config.yaml
num_hidden_layers: 24
hidden_size: 128
num_attention_heads: 4
num_key_value_heads: 4
head_dim: 32
intermediate_size: 512
vocab_size: 1024
hidden_act: "tanh_gelu"
norm: "rmsnorm"
norm_place: "pre"
norm_eps: 1e-05
positions: "rope"
rope_theta: 27700.0
rope_fraction: 1.0
qk_norm: true
attn_scale: 0.333
bias: "none"
tie_word_embeddings: false
parallel_block: false
extras: ["capped logits"]
init: "uniform"
init_std_qkv: 0.0198
init_std_o: 0.00286
init_std_up: 0.0198
init_std_down: 0.00286
optimizer: "adamw"
learning_rate: 0.00327
beta1: 0.95
beta2: 0.99
weight_decay: 0.035
lr_head: 0.0119
max_grad_norm: 1.0
warmup_steps: 243
schedule: "wsd"
decay_fraction: 1.0
decay_shape: "linear"
final_lr_fraction: 0.0
batch_tokens: 32768
max_seq_len: 256
doc_mask: false
train_tokens: 345600000
max_steps: 10547
dataset: "wikipedia_en"
Each number is 500 + 40 x the weight over its row's rms, rounded and kept within 0 to 999. Layers, rows and columns count from 0. Numbers have three digits each. The size before them is the row's rms in percent of the matrix's.

# up: layer 12 MLP up, 512x128, rms 0.137, rows 379-431, columns 0-127
# down: layer 12 MLP down (transposed), 512x128, rms 0.122, rows 379-430, columns 0-127
up379 125:569509398509449446529484494530459436559462543507521497489451496550578451473496519560488549517466475539470481533495514522508544470513547590487456522527429443446442500567538491500408505449547489506509476489494489463568501506511568532597540437475464487500454511494452485461532518452514478520525468476432533497554574543504496509495564464433502483566507520470515529492500511441519432564453
down379 130:473541468484514498585450516490493540520454479540545568531516519429613474503413463547536528532428523471446520453476496513512474510492578525472530605529565427553516450484494529485499465510470490493469542567473448409403495463505515452512498435517524529496442473462508516537504458501468495455515417517414506475505535553484525512547558493443500557507532547473484499528509474479490508489538
up380 003:472491525431534443532509527446464495520445490409433447469455456487529563494500481464481555499489478496416473389426515481521440449529466617542457499509499446531505420480391517458473505560514521492517502519493413443502495544531487529502469481520500461493445484503496477514474461509477502448569477518486472549572448541447443531476529530476498469474482473462432514497549471492470473527480
down380 002:532450523485515490482484497435486481554519541474537478492561496500545503522565404521467506482488523487477549474497525512535471531428440507457482584540530528497510500516511496437467451530479489498468490492514529486550479572492472466462435446507471578547533389484567454433551495494572488508473532435478461597564536556546461459492425457488466496476557466461564475533458575511535481477458
up381 119:458461503534533552467531549521496502559461615503449534493549525494482561508515518541507555519507507491575412474434410507469571519572500522539500505500486512508460477507511541503453465490536460566462476437501441506502445409506464539494549459412485475470478533449604536550485569528529505522523510527474498489518444560486504565522503487534534491517559539502475510491464468481524406464456
down381 111:504599490523507463547526499505531451487484430472500515464466527525492494458468373470534490485477461521501531427477515485505489518428516575600503502541520505467528508415444542540446421497464518497493542481474475596501476520467536475452457503489535528506475464531454494515493473459489482485530505509506558499407506559545463423583512466539529486463535464535584457521467542469516450564539
up382 107:546453498470518467511429459466391458488501501446501489427529487442481520484512551451501504489512516466507509494497517460488493555531531497484482504524547529472446508509393470449437459475464471528482499561535401530493550405477451532539537459479547484483485478481487521470483497562589465512546443458522562496545488553457460596486545489418503440498472512491548522514442527505504532577566
down382 095:496487491499443510398490503492567478539510575479472492472478495438562472503441483445483513539480492520558518534507432504424481462506486468542446468531482478474456454444510568522559550516478533522530537435518501546535494564494507457491454459479472504486479467530555463508545490487507511485488599466431467542543463435531474432501519508560574540540468519454492488483529428474384542497408
up383 103:494546444498537436475410513500427508534505493456439489512503527531490440437517552505516556539512526425558522494489500526527515555472510539536549543497477525490433479529414507519430474532494449473477425533465543520529450510552450483573511481450550570501554551567563505487536476463561512570489478514509542521413512477493511522439503486477626466531501498508502524555535504468514464558512
down383 097:451498513558557483522474468497555487505520447597574528499488533430539492484498473547476546545536472540481457508511485493443497513497482514464483485450541495555524492548528488399554527486481550507510488516456488440467458542488503522434466509577419461435424533484450510457441491449419553436422431509548484509507452497546465496501558440529469550478504480536406517465479515544500477453505
up384 105:507491471542490480489532457512511431525472494427526447524515415507467519470536582448509474517486563442464524493450506519474459456526476543439527546478449475438426528500540524383505482463527521503503494582559502453527486413510505445557559441472497524427504459503475481466579533536494554458501516411464511510460436501507556514497536565456495469564463459490501485473443507559510531490469
down384 114:535508476555442521517463539560520472556473474609458555483501512516493503491553444486547512468392516523530529453582492536510472513512466536567549475517485497548474502477499515425577615529537488498447480460502446502503580517526482470502495473511569488529478550446495469504477477508469541482481543458556520508547475556465541554539471514550440560532472536508570522552513487575478571527475
up385 127:557490516558555510460469465466468436446414557489477500454474526463531461546537566480490472528547434477506502517496426540507491534438526483595541525449469488518449424536482505495488496552501521506571528495424430557538491478475536520558448489426435493530468492514500458508505514491517443561483471446402464512524516445529502479432485498482462506533445447556456522508409543509540490525504
down385 132:556516504495481567506519534484450560478503486444450547594505541518493601503476536536540469578489519495478480501464522504520508495542563496508454532450549468436530529492523466510404453494606415527468514476421526450544492522464441507542477481477535512537508486477511441511425451511522484429541541546497500480465578540496534504500548469484448494492465497426468494496495515521471568407449
up386 115:431543477508521501505494550450478471562533486533409548445477546489455466482519532536542520491416523445516500453567505531509510454495497534477464580497411466495475465504411481461475460455519480508503503456460447474490568506528527453469538482467520454448459474462506492506598511461564564467501463475460458436490525559521471464527448478528480393503478491471483549420560475517556549469485
down386 113:504466546469486452522525472539518431488561534519552491494532455491529479518484484447478569482556532457486549541431502505456509530513541529532541469425581477465564444543547464523509502516538511509495560472562522546487463499551526512420468491512474468552510436440452492439489457517501514519477486485530433505528456432501558494524512525554567595520468452436559473561520554436478426576486
up387 121:539440440470440423475519471454484449500449499513439509367426501500464562494511481463471531522562539458511561500535456573592475484518514478477482532536516494437409519470537528535478482437537484584471481500500440481408480490485511510506545548550472481573456496523473446538470468442478524539535471500509526478534564501484523448487530488516504449477503475581538514480472515541541529485539
down387 121:517526551423443482481515512472463524505449501550536463493424531464519530532548446517516516495509487456530504483493532501500463517488465495504436496454488556493459475544521607527449577484599543491486481409465494490542475538560559506478452499491538528536563531544427520513504477577512462496579461439527465411490572515440514542491512496527521502487525474510582505587503454471431524527451
up388 106:588469448509613555557436559472501502495464505458516479531463529544559536517468521523509486502554414469543437498549440474480510501457529505494525537579447565460517523496482488518471396533461440494483493444515507485468540514428470508530528466459459427489478545548512502530527434483488491563478462446437515525540527466462500473450466525539538468555447529593439499498508499496513529537531
down388 112:498543510483495490433519501561439574508471499450494499534507490503448447566482488473505499518535495437475480514422553462474432497529556501528461484560544483501474512513513475525580577624571502480472465516457470492485461503500526439456423524505580516394426472527538495521485456530485443538502514527504551477518523454535496520496467549381507498502522490495460442540469562468484497535556
up389 070:510507492502500474463487453420524512466483532477481532537464513568558526435498507485540513487472496474485493383527469485515515541480458545567582493454527516496528468430505505523417489494454549505515517522468460515468567472585512543595572475477477455463500498478517466513536543476494385502484527470510537514499474499436558588462490539489464441553488482541502427541504497538500518583589
down389 045:512523562529468484522439494565539441484549536544545534468511539466470473473434438506487529523496494519495486529482588502431506503495542465443440534477539476534414519536460473514597602496582474519517530478488528470515437489508489423513530559534545534444469503571450501473472511546508481530452488550500485455527521517509541463527442463539477556419491541463473567459446537502430520454461
up390 125:527341492507447479548486462539468455504496553511524466435527532522514527423490551501499529525502490468464418490532486506478483482525515558495562518463498505571454496437530494479451486442562539542449450496490440431474498461581501508534512428546451467478523479466530395502549547535541517479501500488549563445508443479498503479472527525517533536531465533527441528543475469528547436480448
down390 139:458549495479491516495434563439516456593481451499505406536482479463417512534538524544523505465503474533527546566442520475537510506435464505477482554522430555450590498523560513486563563511438506480520481464463514429543504512485509513443453550565458480489483479575487551466523532451510510524456493472576493501445412483504534562474470420487490475476531458436523472440523502481488490499487
up391 127:551520506555497450490489459496480481532511521464503434487484447534511427412494544525505506487507559532470528505459523503581516393473613571465484496505548445430460447528496409495491460500524542487470473462501490507492412440537502554515482519521529472480512461438505517492546582485555487477512455516529479451557522523445488529524490468452548417495476484547471436474448419527540492541525
down391 119:536438558484491466566571510494500440535514454536510504483474533566508473457488428505425475377556484464549487537537553508458485571544462501505473517465497478530454446469475589552493486453496576542505456532570508542494451505526434468491490450414487522541536478491551463472482437586507503529464478541417466489493510494495515479435532458529465514464534520505521531517557532492467542444481
up392 104:554580460500568491461499476493573436546494474513504414525503487524545502534432538459548468519553478456543510476488466489559513496418500565551469487491492488411525515447530514603494410435490512493562505510545459485489421484486455457514518471488514509532534517552486509486473526493510563520553471489435516489535472423515512448478466503518550467550535470450510515522419479569523475569430
down392 091:497494463501454496536487512508464490458487435450414515503535514499498600530409451467548509558511496559527523492528516453526490491492457549512503524519494484515556482590492522558549601538491457479503459444479561429550527533444510496512508426540449533529542508496556469515478458560523437463471454539444508509570534520487483485497484457485558494482485450603471531514464453414470477508571
up393 107:579459521472531517504507517466584454490535528468535440508406533578540453496530498462492448538470522543525377501577526461564523508490455540499514521495499501493446550442495508572484467551498524462496516574511469387519483505560469503477479476466505418517452503505457514481421566537517514496525486497474539460483494494422431482497517477525485454499476484497555422477516539511524542529425
down393 104:440472451537516507494489524578462472543543538546557523517458517522493554503459495488537557498506540480557499432459532477425499540518588447543586502538521554500503499498473490443521482486468488595494457511483597468574456564451563514487510469479483541493493493565492558496516498446504438480488495493517532574559516528495485527459486581535463461484515514479466570471507581524421524421507
up394 100:532466472474477504576545443447494476609479577560465540500510503534502472450514545492509534494555505508466509554463500480512423495440508471504485528448458421485465542496497597487495504454523449502502521507480469496484508455547449541508478497449552469491512521455525458498568565453494558591464512477532449449443559555515500465481489541581549498524543555589519531536473486519524489482403
down394 083:470501467556555511515432530565506498483465494512441492500535561530548503512550480427493520564465581474509507505514472552468527567507516536484492426514450506508484447412440507536549481534538559412510497486521465576459501565468499458512479396539506495507465481490495490500455518559496481492508523476436541515586464460474494493490480463548468412526535495412517499489589567463457530537550
up395 117:494519505530514513502488463512541454450495557481470483476500541524517483454526492519530480525495495465462529550531496463545438477440487569504502517493408467536443484519547525443459413466524420489538411475468535517565464485544497538492530481441555449562429520498424461479643449448478491503515485511492500495591511449446446473478485527452533455583512492451477534506563448507519487526501
down395 111:505434419465448560526451549485567499501509538477514543534500497492420505479504472513529462472510535509478456558458468550472462509507519508490427545469605485479490523471484508576480561513488512526443530492579523539533517433531518474452545544503470506452486472530493469534450492492509589526478521482500509453512520447448469467489447535462522469527392625513500512446492516478511600428511
up396 100:541546460522550557517488473474496508563451475451480483540536449498538426476557531448492454496515499538509470502467474458479480547540437508529507472456458492524458513482565604515453462539475511475567471541498405556524498433568482524576546475481543504446508480506489471491464511567534506537539449470527511452504407546474497557500457574506522469558570526489452511421434458534498543506548
down396 092:500453555558488495477516559540513515472491515576550530490512587474522505504516481499496471484503514452552519495493512478559569486498542524545485483547520482463468493505441435452575604476529435556481499508487552429522468512449467488535549567539474493511492552507470501440494520464509488534425569499427488535461561513519476500490511491603438554482459526496503452589512516468580493490394
up397 003:521491628471495515545545586521472509486538535497477494479586506496496436509482529511500536485420447503468491520476468589551558470486549450503457477491525498451481464504461544467446439538477512451506470452558549395567489488473531515462527464504498470490474463535498547541454485568470482492429532498433488440501510435467516498449522477568527501475556570515468539446454488443499473561524
down397 002:505493526496547488463508515510494451514547532508488557593528444507528536503560510490465495499440511419586526436473562449475467447516477432545453505448544551553515495499470461453549505480545475474512507509479561556438512493548507421502489506558504514430448425510487477523558550517528527493541440604576482484493502528538486510461479465475540467630469478511476509475460449521470547492518
up398 003:482472546487459469508516558450476483491416463488460481465555437499510508449466518491499490526454487446436473423499483505577436489512502490545457489469526508491480453485383498467472493495497462471489475539543434436525504520495462541516474524529485481473439466509506429390430488511553440425530442508405519483511400469488502509478571498477502511455476532469431547474540529466465490510425
down398 002:473486506483546525468456554441495525482545509490451498468509510504525501485592430441462518489452487470493603455469512476483503538471426483459432534541531524523553502483522503453511428519469500514449475540483543532538461527487492441453429484498547540528578458444580480477567542475520474525471465430546429552583527546500469459461495432492511501493514429508486442498459479568577456491463
up399 119:507512488555511495507463512560504495390516537459514436484483499550432508505438548506504598534490518474475471577566505559502498520519466544529477495456485482484484430450579449515490469503537523484455499551441489490485456468461468476517492485499488532535425565540576458516481485502480530497456437483483549467483552521454506563537456481442582488567518491484575459552520493569527395552524
down399 119:576460533549495491520476559566498525475505495534560508541457517548409558528464436508522489503528489573520539489488426483520543474435468513508453527511564460463466432529483505535530547544506515495541417465532482577561466514499485529547464528485498485562436497426463506543475502596544473501492446536470428562534433521554492545507492544497396515462538515503500444490436524515507508530496
up400 122:485498455472546556466471522394484574490492518428419460474552491472509477496544533495560472500499509514477471505469450470503515477561525471539489518475498507488543481479477496422484425451504506542512527444499441544467496435552488574549528404466489475588457476459497542468513510457418503476466443453487490439549479415524482506489502518490525473544480507594536588471563482534527524472443
down400 126:527491521418464452433538452540466456511471520436496471530526501432482500569486436512568583387523545509480472461504552499457550452486497493520489539492543489483457468564517495460520502539456460432515529535544549492487515578459476481501498514507609481528535418459483507480469533403548506452488506508495522503504501535488545551537507557515410541457502466454490451483534475483482463586496
up401 003:530489585482565506572497532467520546490540569459505547476521508488523504485533518476466537473514433498483519533450490534561516516503505468448468467533458467546517485527464468454474490564498448478489538448529528477579440517462509474472490378476446522471418565541477512567458537538437535487409576513514449495559510454493485531498477481527519524425509501507465575467546414511529477571528
down401 003:500473500520537518492506474491477494478499512464504473524525461479518510543548504565457381489480506482550494478524556532524468447474502480560500532473484522521495439466499485496510474444535388500528468461511500531529534493577532466443486449511530461498456402499509396486544510507599490495547527575502488591469542508557506544528518419465539473607525522501522521480508507511400547423513
up402 115:483493451512553540569515510505532505564482448468459494448518532505542581408496488418531546540440451511473482564544486531485487481477551466457509515515433485436537496508482529499421463533521487468465505451451457461504541498525576533524563563537495421561509464557476586464505573429417477550479442489522586504432480517476488527492528477486525490541510453452527518522473507456522508534502
down402 120:521544479549557477486492475492526456569511564470518522484495525521460481516467477495501472524534402508483480515504516562471438529439449408567535549557458495588562525514541485460566578500430536523486502456522587451500484495539578553577529444392568491523479480450500494485514470541487521432494493517542503543553464516467475459519527482479475528525528428511446508472481511498563503499468
up403 003:529533516524450520425476439516440525419480461535461492496498532471485549526411522578526476504477469514541487477509558457475526596470499463476590494544543519436556480480473525550464505431495513494491502525477490468412521541520529511471535551435473509521492522585449545459563496444547481563490433498451522477515490477502529494533504541471504520477534514475465393562506504464513481417579
down403 002:476507546522512494495458519634475474496491496498412559403486536536500504536462514467531530496545514494424444426414445534526513494546513545449537471517523490545518585483509530489494457556532564460520518464501493506486496462445531536523524544477503409510561564484537596530471560492442496521470520529527494503570475445534513442500531525505498519495508490472467536472479471503595436553516
up404 092:488532503512457462451442500454528510484405487450470505481453507510465401439514571395504564491498509514499574429467512578550525511519547544521466530514438487449518503490491453434508450513487458490517514527442440460458436500458540516481461505481485528490480512450502477517466575506513442565498586496555492536429482457426526519547463478540541465506475469495504589463473465491540441531504
down404 076:502521521509446536549507512518439559478475577526526522592488449476475544570493405516496471558470414444529517482478526481463494530450517506479550469481560480501507531498467509482476529545502541493519478511503486567488454532503501501425560528507534458558487486419454569493479573466439543514444438476452505524451548465523500480477513482530461563481508500515468505516462429592399553444448
up405 004:447483492497413460458521503485450513498454421571507485489498469456460538448445495538490474526512490507507469442503521529577492506478539452551488502491491520471523461500392517488477492483483461513485449566500452408479544507553508527519539528503479501483445457539494485411464504471565470502525402480406553443510410443494534473485551526457521534445451493462403537510549506437479498463504
down405 003:452527545482516524460460558524450496501531530522422522449506531548520534489540439437504583489442530477486570461434508488473503500488461493487431479526550498528524535451502549478490457550537483453430506491517552544445450514467476518492467520544519509492586521398570515466527517466467518504497490425550440565602543516529468446485512478505513505499517420459492485481469519502610462497429
up406 095:557511462484437532490513526533519446524487505485431520438562455540489475462514528521549533463462495471521520452530537483495533488565496536561446531484477474581550540480461518539454434432486494527497485486535491511525487458502468546543448544484470431501481472445474439445499505482567455586521477482512491530388513434434495535535447457488596512546539558476600521529572487479515476497536
down406 086:501473505548518527467538479442567581440496462473534453482446546505503516481475534467478470618512509500506535489469482469528562570440527511434471510535574485462508466514534417474494586549532491530464492520503499507534599540471521520495506504515563541491481538514496555505439516483484515479479507502546552515490484542564484441515526507528466436492384446560430436509435459475488501439548
up407 003:482488424478452492435537457458471517460443490484495493503450473519477584445500503458505457509519497453488526452548496466543475537528443548507534496512522533464516461529480503549500530399502482553496549571475439495422523568529396521542519577490513486470500449495496458404511521421561453514534472513463505512490408536503493529540524551425496544482470449512471430554543535468502549458489
down407 003:471524535485482504509450501464505503516471489544484480387499573514514476524443491482537527541483487508415548506443445493496479600470463548444520560575508445497525546467499509446458503540510539514448478495500521523555467523483511537469496510440547508552541524482559527483493464480483490522446554409440495522575513470473443465473493491521470496393550502519493492514543514529585363490535
up408 003:480495513533480480491478481569499494429493478569563513470472489487435518514437505548504490487568484594598505497502531534548582524457528448458549495537470542491553518595503520530477524472486495517475520492522505480461497481543579482453539497462445518517479555588455521532542527427474560604443516485473510481490508465508560486534445535465470511465429466515414496563476523511546496424496
down408 002:498505513518477556491435512608456468478494452466450525468531480513489520483423518499542512485493546498504492507463484470489440454511504506577493446449503463511500487452461532529468494573529470391483493447480464518470517440539501574521539456573470396509496578392505541492475530469490485462548526538483482515538502423492529505472550498545504507506555522512463591440541520443471514429439
up409 125:521519437583570487488586488424497526516415476506592517471430533472519526437447561494563536521399508563500486519513515579506493488505505524476488548444491499479461507513515532503454482497527471516475480548477482448524478479519490551549470476514480503468512521567488489557512547468572394484556456493519585481470502467567527520524523455505539484560523441450480460557524468473557440498497
down409 136:582559529545533444517484508422459548532495467533531440544509508494501536517407476523521544401446441458458480477504459493501483530520471563494464435444512541493522502529530579537501516432490487420464547527538531495508394452505478531455505443538547497559503511510514458514535501486527440550468453519472418505487477546523499509552577438478466507491515479473555469510542510520571444551516
up410 131:504500488506501436529607527501520466522467481478432544539487515596496454464523543544519508525475575486505496587551478569554537398490520543551476576534515424464470471455556520549454469510527489544505523508516489470439413556485496552508548564495491507577480484541479512500493538473483555532495521452531555518441472559425452491513546492519531470523491498447452480538498449492562471465515
down410 144:525559505459596525449591478502495426519458553452507476471516570531430543430581531558488478479447485438533460461536522483507512465488522539507475447520527517482452555471509492543476476512481493423582411570407463496472594456498479542469562509537435451521474524515560468508440520462523496490483518544498544490489440495462520499437514500523531537494533461487494464482503440513505517470510
up411 100:555513445463509406539538462475527426565446483448474444529437514488484490456464573477501468505573466534424506445580513490495508526537567514534556501485455476491478474438476463475474501492514471518589514480491465516481552437554556488519511532489461499555486563529455391537489464493518427535531488483515501550447482515492501583534504499517567487454473533535482563513543480566536546478456
down411 083:519569426565535451491510483468507520470524533429377512478522461495576522513545472525498457564509542481571544522531473560424471452453511547518455558502539483600528522518432442444461484488525522471536457503524560463463503472465444483478500500429475467491494455478494504499500602513520450523473472487515484432543497512488425470413472458474463512483462493507537495542495503511484417497470
up412 003:555523581473536459480523534502402512520507492412468413472432474560514528492475498476495520499491497476381433507522533418519463526536476581498512502515512474506491543442424421430454495513507527474496472446508487504584392537532462548501503475527530485488586531518510490557474536510554497462518482505492500502497509565492432546431547490577508523498483495500545525528490457522487473507466
down412 002:508410460483487509511499511476576454537539512490536504550543473495531480461585420540446485461494420506471475525491549498607528478435442545480446552504500504493507593535520505479512433478478512519547509515508521478521523454498533401503439455451469532545441427502489452426522441550522468435469533457508437539537528478503481491530435446454486459527562483542539439494465495521487490514513
up413 133:449481519568508511517474501454536517513484466425457510416531491518510471501544519520496464505524471475484548542431512451505535506497492531578445485502448419500495513504449527464467440449560464553513456616473530529483502460476504496492492503516481455533459472522493455464478558459518483564529399488555498425469532472511444568484512554498519489529644506511527502466503468561557541423485
down413 134:469538506443511536495456456586561486435525476549497513577412489540467476525480567462501538501529473531497507524537487548497432491488498538458525482543487550516502459571489462526470539574577510497482577487517474519492473535483536509453500476489551529523445499486545492510568514531477432484537488445491487599542455467538537382548505452441516520499375511470496459568502510497527494537500
up414 125:531549440454489467472476510465518494419463470539490478435522532532515528523497598531522543535555471449473496529513530488532463415475552537440496507425499493523494478508520404493459498500496447460471562571511442492482517475508435479467489489488430514588409490476507519567506453533501533431493517473489523476486532539449462449435496501466502423479535512531607507470494509574573539524511
down414 130:462542483526516490531565467530519465494496489512520454418484461539473503448480415445453426561514480500521509534442450395454546546575581484514442533452479520464449474544489439489469418534529535513611536525466500527495511551472532454468473505548484457483511495446523490529539547621524525505489498462521491526513534503505479452500428512432518539475471475471500509476499480446545450511456
up415 123:472513521510497455530492532572482486449403483551497480452518485436452505519494535486472555530452507455492530538570480543574437535509543534518489500475499509458505518539446472498495497417534532540460454507507445552552464510499515510478490520490471520583486447526498496608504641454505499537508469456585555422463483476509429451480522462535517468523558466481526485493527446489594478481504
down415 130:542515502427459506555495497500519470614440586467488470488517524475507474512556487528463483528549487546516454528472443454500468577449532501556491516459519545451541547512500491496419546534488476503602581486538502432486510574496486450530504529533523528451517470524541497454501467537486445561393498535519547465525479480504547543535498431499528540422546520477565489485507561501515559493549
up416 107:557462510512470510463506492483471498594484517493503479586487458489504419492465532492486452523470555449529481466541513506505472507476433543517497492496424428436565446514524527514469424543502474494469524483560485495483459517521454466497559485434486461528498472478508445537488549513567418533521428454509515510460549519521463474501421512520545532526516459477650553519556418539512514546452
down416 084:551481495463531545460427535535560455452565436562541508472485533412528516467514545581535440508558487495467515506483518496499551544504529472536543575490547529511431550505473544438475508465505514535477522525472524426434484597560504455539549557507523497474442443546491583472475464470496511491472490470560519544526506489485539539591526534573462543561490484557499475520505493473445498534517
up417 122:643467478546524469486525488484508515524473563429451498479467423446555476498474563464532512498459477546522521477477388495493563464534478513447468491453433529417442537497518447494488448505511476512549494510523495534435558461445541508555497549468446437513498562528557500487515519494446543513467546463456518534452500495443523531460423504471535510521449492472473497533518550480514535580533
down417 122:435530519503486496462481590567492507454542521453556487504474482481472508500488488539509413533454520491503514505570474476513531473422502565550492522451532469509459555487475556484454458512587522482464523472466529581459563406489489486436482557549476523521530497470428511471540502529460487553519524526523467528477555490504548484469464482426471463480501487455451543501609429570573519542452
up418 117:538422502551475491503447506496467565470493554508501553468489453531503495525540498493558499488509501476419502456575492538533488403440482559478471531464538440468545462515428538485475438420522424557536511462529410536589492526497522503541524475463454491494488466529506439519524526496526413565437519526583514449537503476487454526462570513517537500532548571482502530516460477504559461496473
down418 127:512517468426490560483468538482470474513493496525504540507523525482446469470560532472438510511445487519534512520427509540484515605474524538539486493527456562486534567509569503515556572546512583542483556533427557545436571521501597486474533494467503483607516546458534466478444478496461600529515520536467514521439540503558459499462479526497439499491499476471470539481487502523477545515583
up419 126:532515461505555501451532505462498544536491561530503515477578525533514472503596541493540498533497455445541464495508493520447485476521465535506499522579408466524514518498444448530487469504523500491483420547439420507459516477556493547583514415531480550492534511520488447508461481466564559475571413481396537442588538489488436474462530489504521537514524485499541529549469553543508519455489
down419 130:476533499456396466454486546509510463585466483549530579516532501489501539462533468480515573543526532533515565474485483421539452482475534471441521481462525492470562453456496537530524508471438437461552499533479456496506481497461464493514483470520517451473590473460599502561534493430506470504465488550403562505471501479415483499478532493458568520482470486544500470483522542467490458557590
up420 002:433476462454505479541586533485503410546490500517573490558466501487502501442496445474469528498527517510439498515512501489557525428471552495602422512474513495524432526516504450458471470597478502490487466545484457481553476452516512493589505465533557502471475538428504438563416483529435535467496523496459515479474542482520455509497553456535507499477442510463430607481475463497473513517449
down420 002:517506497437516480463540502414528497539493592544541533536537478508484474439533435531496558458471474520532555525450555498469513450437477450496427458511470506493490489462453507510501527459470461432463451446541566447474520531530488475471429442523489556544508422518516439404534425467513509502516479389472458537469520578526472544505508495491478504551490481531532463528512557494524557490429
up421 003:468463498507412481477524511447489507486379435534515485501567466448505539452464513508507453524488501454495504431518487471541435510510525478549454486475473526473488438484419506475486491481474450498476479568524412463445547546500477529511520532496513499458438481499485440342467515474549448459565467496450531461501435462520526485517566522473499495473479512474415493501513572454472527508440
down421 002:461559501498579516459471544487495529476506508501434539403455542528500500497547466408481558485485533471471565456476503532464523571482481466483453511553557494506541511442530532477540460533495489506439495505499562517488453515448479513457486499497531518541613514436583521486555525421471484557471482419505432555572527511509480482459525475489519501459489442525476468491497490559595424499455
up422 002:483485470532468478524548542542435517543489437536506435434484474508484480473490453471440542521541500527503454472521502522523526478474499409573493509492515506500548461411474501462513474518465506564542488536506492420556540441517547558449535494557452526521515441527504465447466494461482491500447410467435590487549444502456511513448516502512557469491490476471507599492533392458457549561520
down422 002:520487536502452501440445539464519454510541537490448470567528478498531545414517467517514543429445513508506496453514480523494470518469408500529421420533492515538497551468540493507422471545495490472423489501498516597444439527520514513544448517564555507525510469454473487505501538534417521491548442490526529522450541482531512489547485430474483481542488429443513501525420537484592554443461
up423 094:510499503502491518459483549511479523554357492457473512470458521542442461505462545555469510508515518422479447499548442484487505530516538527559514510515460488490476461522470483543434460459529478546498504473462497521437454559478469513522525493463479474569527513448622461514536599561560517478529499474486438471512460525482482529508500524563498533499475508477465500540582502595531483448392
down423 079:538454489467473465572515474468466511448541530481503431538501455551474451541554534490439488566402461541545500473470461572447530495515507453483550492462486547572457540501535497455542565485535518516433475468597502487591523506463441516511489572552517511467505554481463561455482447577492497474513521502504531493539509498513475488529510532500525516473573522579458475501528459435400496540498
up424 002:448441480518447462426507498580472485494423453565503465504470415542498527521438457537506508497513483564490451460506475560538511469463468428526477492530491517545497474530527523471508451531491529543499482540530495478448547489535520546473541564516512497468476472533523514534488439453399494551470429481461506456452463511461589501479514582421506444513446519515383568497485528472511495439478
down424 002:540523487513477488384460511493472542461469504458457498475502510505501563463461469467560574469445532455577550465450467458492472462498443452542458456468538554534514503455481504474488507553487492442438544475478561547482491487492441521551445509540499512481569577381530527460494501506498488446526454457475467548605511520479480433516552491542455493499511472515547541513491550486570478471432
up425 125:428469410473522422469532490529518469560527535529487477498520488496573533481442523457547495499491545412521505502507462474459538474577479471557504520447447542544487460439512429475421448551498511545514549491479416499471591486506492503469592522418469518549556503528479501456518469494523527524494514445494448492492539449527453515500456487517497497588595484471513487500487467514535574561519
down425 117:502541514469452439464576507437461528488493489542474532483525510542554477460420427469479567526509462510459468415475557465492469474509497564534579571484534475478593500515464471509470520483506546468540459522504476539545478471430459516465489496458436535524540465508510452549454521561473489474538464520441520510496475527529498456499485423524509436417514507449483551471478443535588532404490
up426 142:449502464494533445428549514454507513564480481459471471456494508463582430454511518467539508524480550555524459535536480514499518448533508560489520513467497514500501511502554542512455477473557405528457488549411510447518501468550490481490554487496529524487490513576509490522440553434527477569511440481593568525407542458500484500490502438417559514568527484484507469519466456593548486532496
down426 168:562495482463469501484492465496506496430517491466513476481488496490547445456447527484497497448482488570489476484474513482525527519479523521582522518412567474497535558499460492509532460497645498477502557527458590548537488413472505432573537440481505477574471543486507395554503476467478527536473507461518535454528522432504464537486521543501529591534526556524517508545465511481505408476504
up427 118:486499503571442489453483492391499487551475514507472441522461425504460453405548509522544458522525518456561455419495440540585493499515498516480479495461467498508494500465465540491448482443525484494513465483604548504459509431494481470543569429502528514461467504475485493510530487451453431490504477471499622480546527428533559508463481532467539463538491504486569471527454494470516531547555
down427 120:502472510477507470576521516538534450403483505470537523432523428484540586475490526472469449506554495550459572525516549479426524463484519533466454512492496442477502470557499536414519488493446477442520438467418477503497517518458521498400494589498533492432541446566453500408498524526490498542497475525487473549547560586470473524539478490533434528520515489514457520511511466535542510478536
up428 124:551451516488543585428523491485449455458466490522526485493434518484484420473512506537500497523425516575519492485572508460548467459506478486491527532486400470500493552572480504465482498498519479537543529476531468468521542435484541563485500498528464423529485511460469416534489583460506498516493587479540470504519570532472495468499422474429485494530575512419564441526455514522519447571488
down428 123:454524478472436538469470587510507560530578415444475511515524511509521522495509450528474494534533506481447456507465537550553530515411499449497410520531530527549500400506483456424471489459422520516437456443498481481485481549487430466529454515521496503488506497537483525499517523502441447521453459559530453483528475460505552567451536508519464492455471525626483463470438454474470528478519
up429 003:482526426508463446472491488487482561510451452543481463493399475485457566516503484488501555506596545527492487443516521456500439554509494529556549500509422515488567483463525504467518534454479517562510573548448450530436566505560502540497573531544504546517527456486523455422530509398547540540566470476540523539521472575494519542531484561484481506497455437504537497518486472548497551505538
down429 002:452506499517485514507471470465520520493477530472499479423489554517517474506466446464545509423550539480442442535556448543530494579484455546518505443532527452480475577477552541474424510554534549525442492508467501512521424484422525597544497512470511439528594547494531501463472493528477471489514525452412540485505498413529485484552488513532475491408566461437540496544500546487552499456494
up430 111:477540487500516474449551498458399425506494441428558434547494523509523412483512596484551514510434417511459586485528553464551491495470487499497513549432505496470475554477479456493458474422484533469489512519470475448544434494517449559506455541463480509507406526492490522504488492427511540497527496465524479529535488479448444502533444524474522449534527568577512546441493507513537534466524
down430 117:535437472464523520528536499537503604434502441516450546503494456473491571485513500493461474506547561520539465476572546527513446472543477536519469557505390548525487485523538462515558488445535474474481519483485473560466497488348532480475519467543496464504492538507479421432468488582495539424487513500535464446510497484536488473462478455543529521528497458508538462556505528477472444505418
up431 126:499463542475492420425500497461627482557462553545508523413504435464528451506487536533534483497481484518483510494523496499512502474617535469561530519449423461501503479430492515521461510446499486493530440516547443429500512459597522513556536515458451397463495570526504463489542467469498511471482504506470481526453490440491455521503525531448536500542537491489543490496432512550531466552552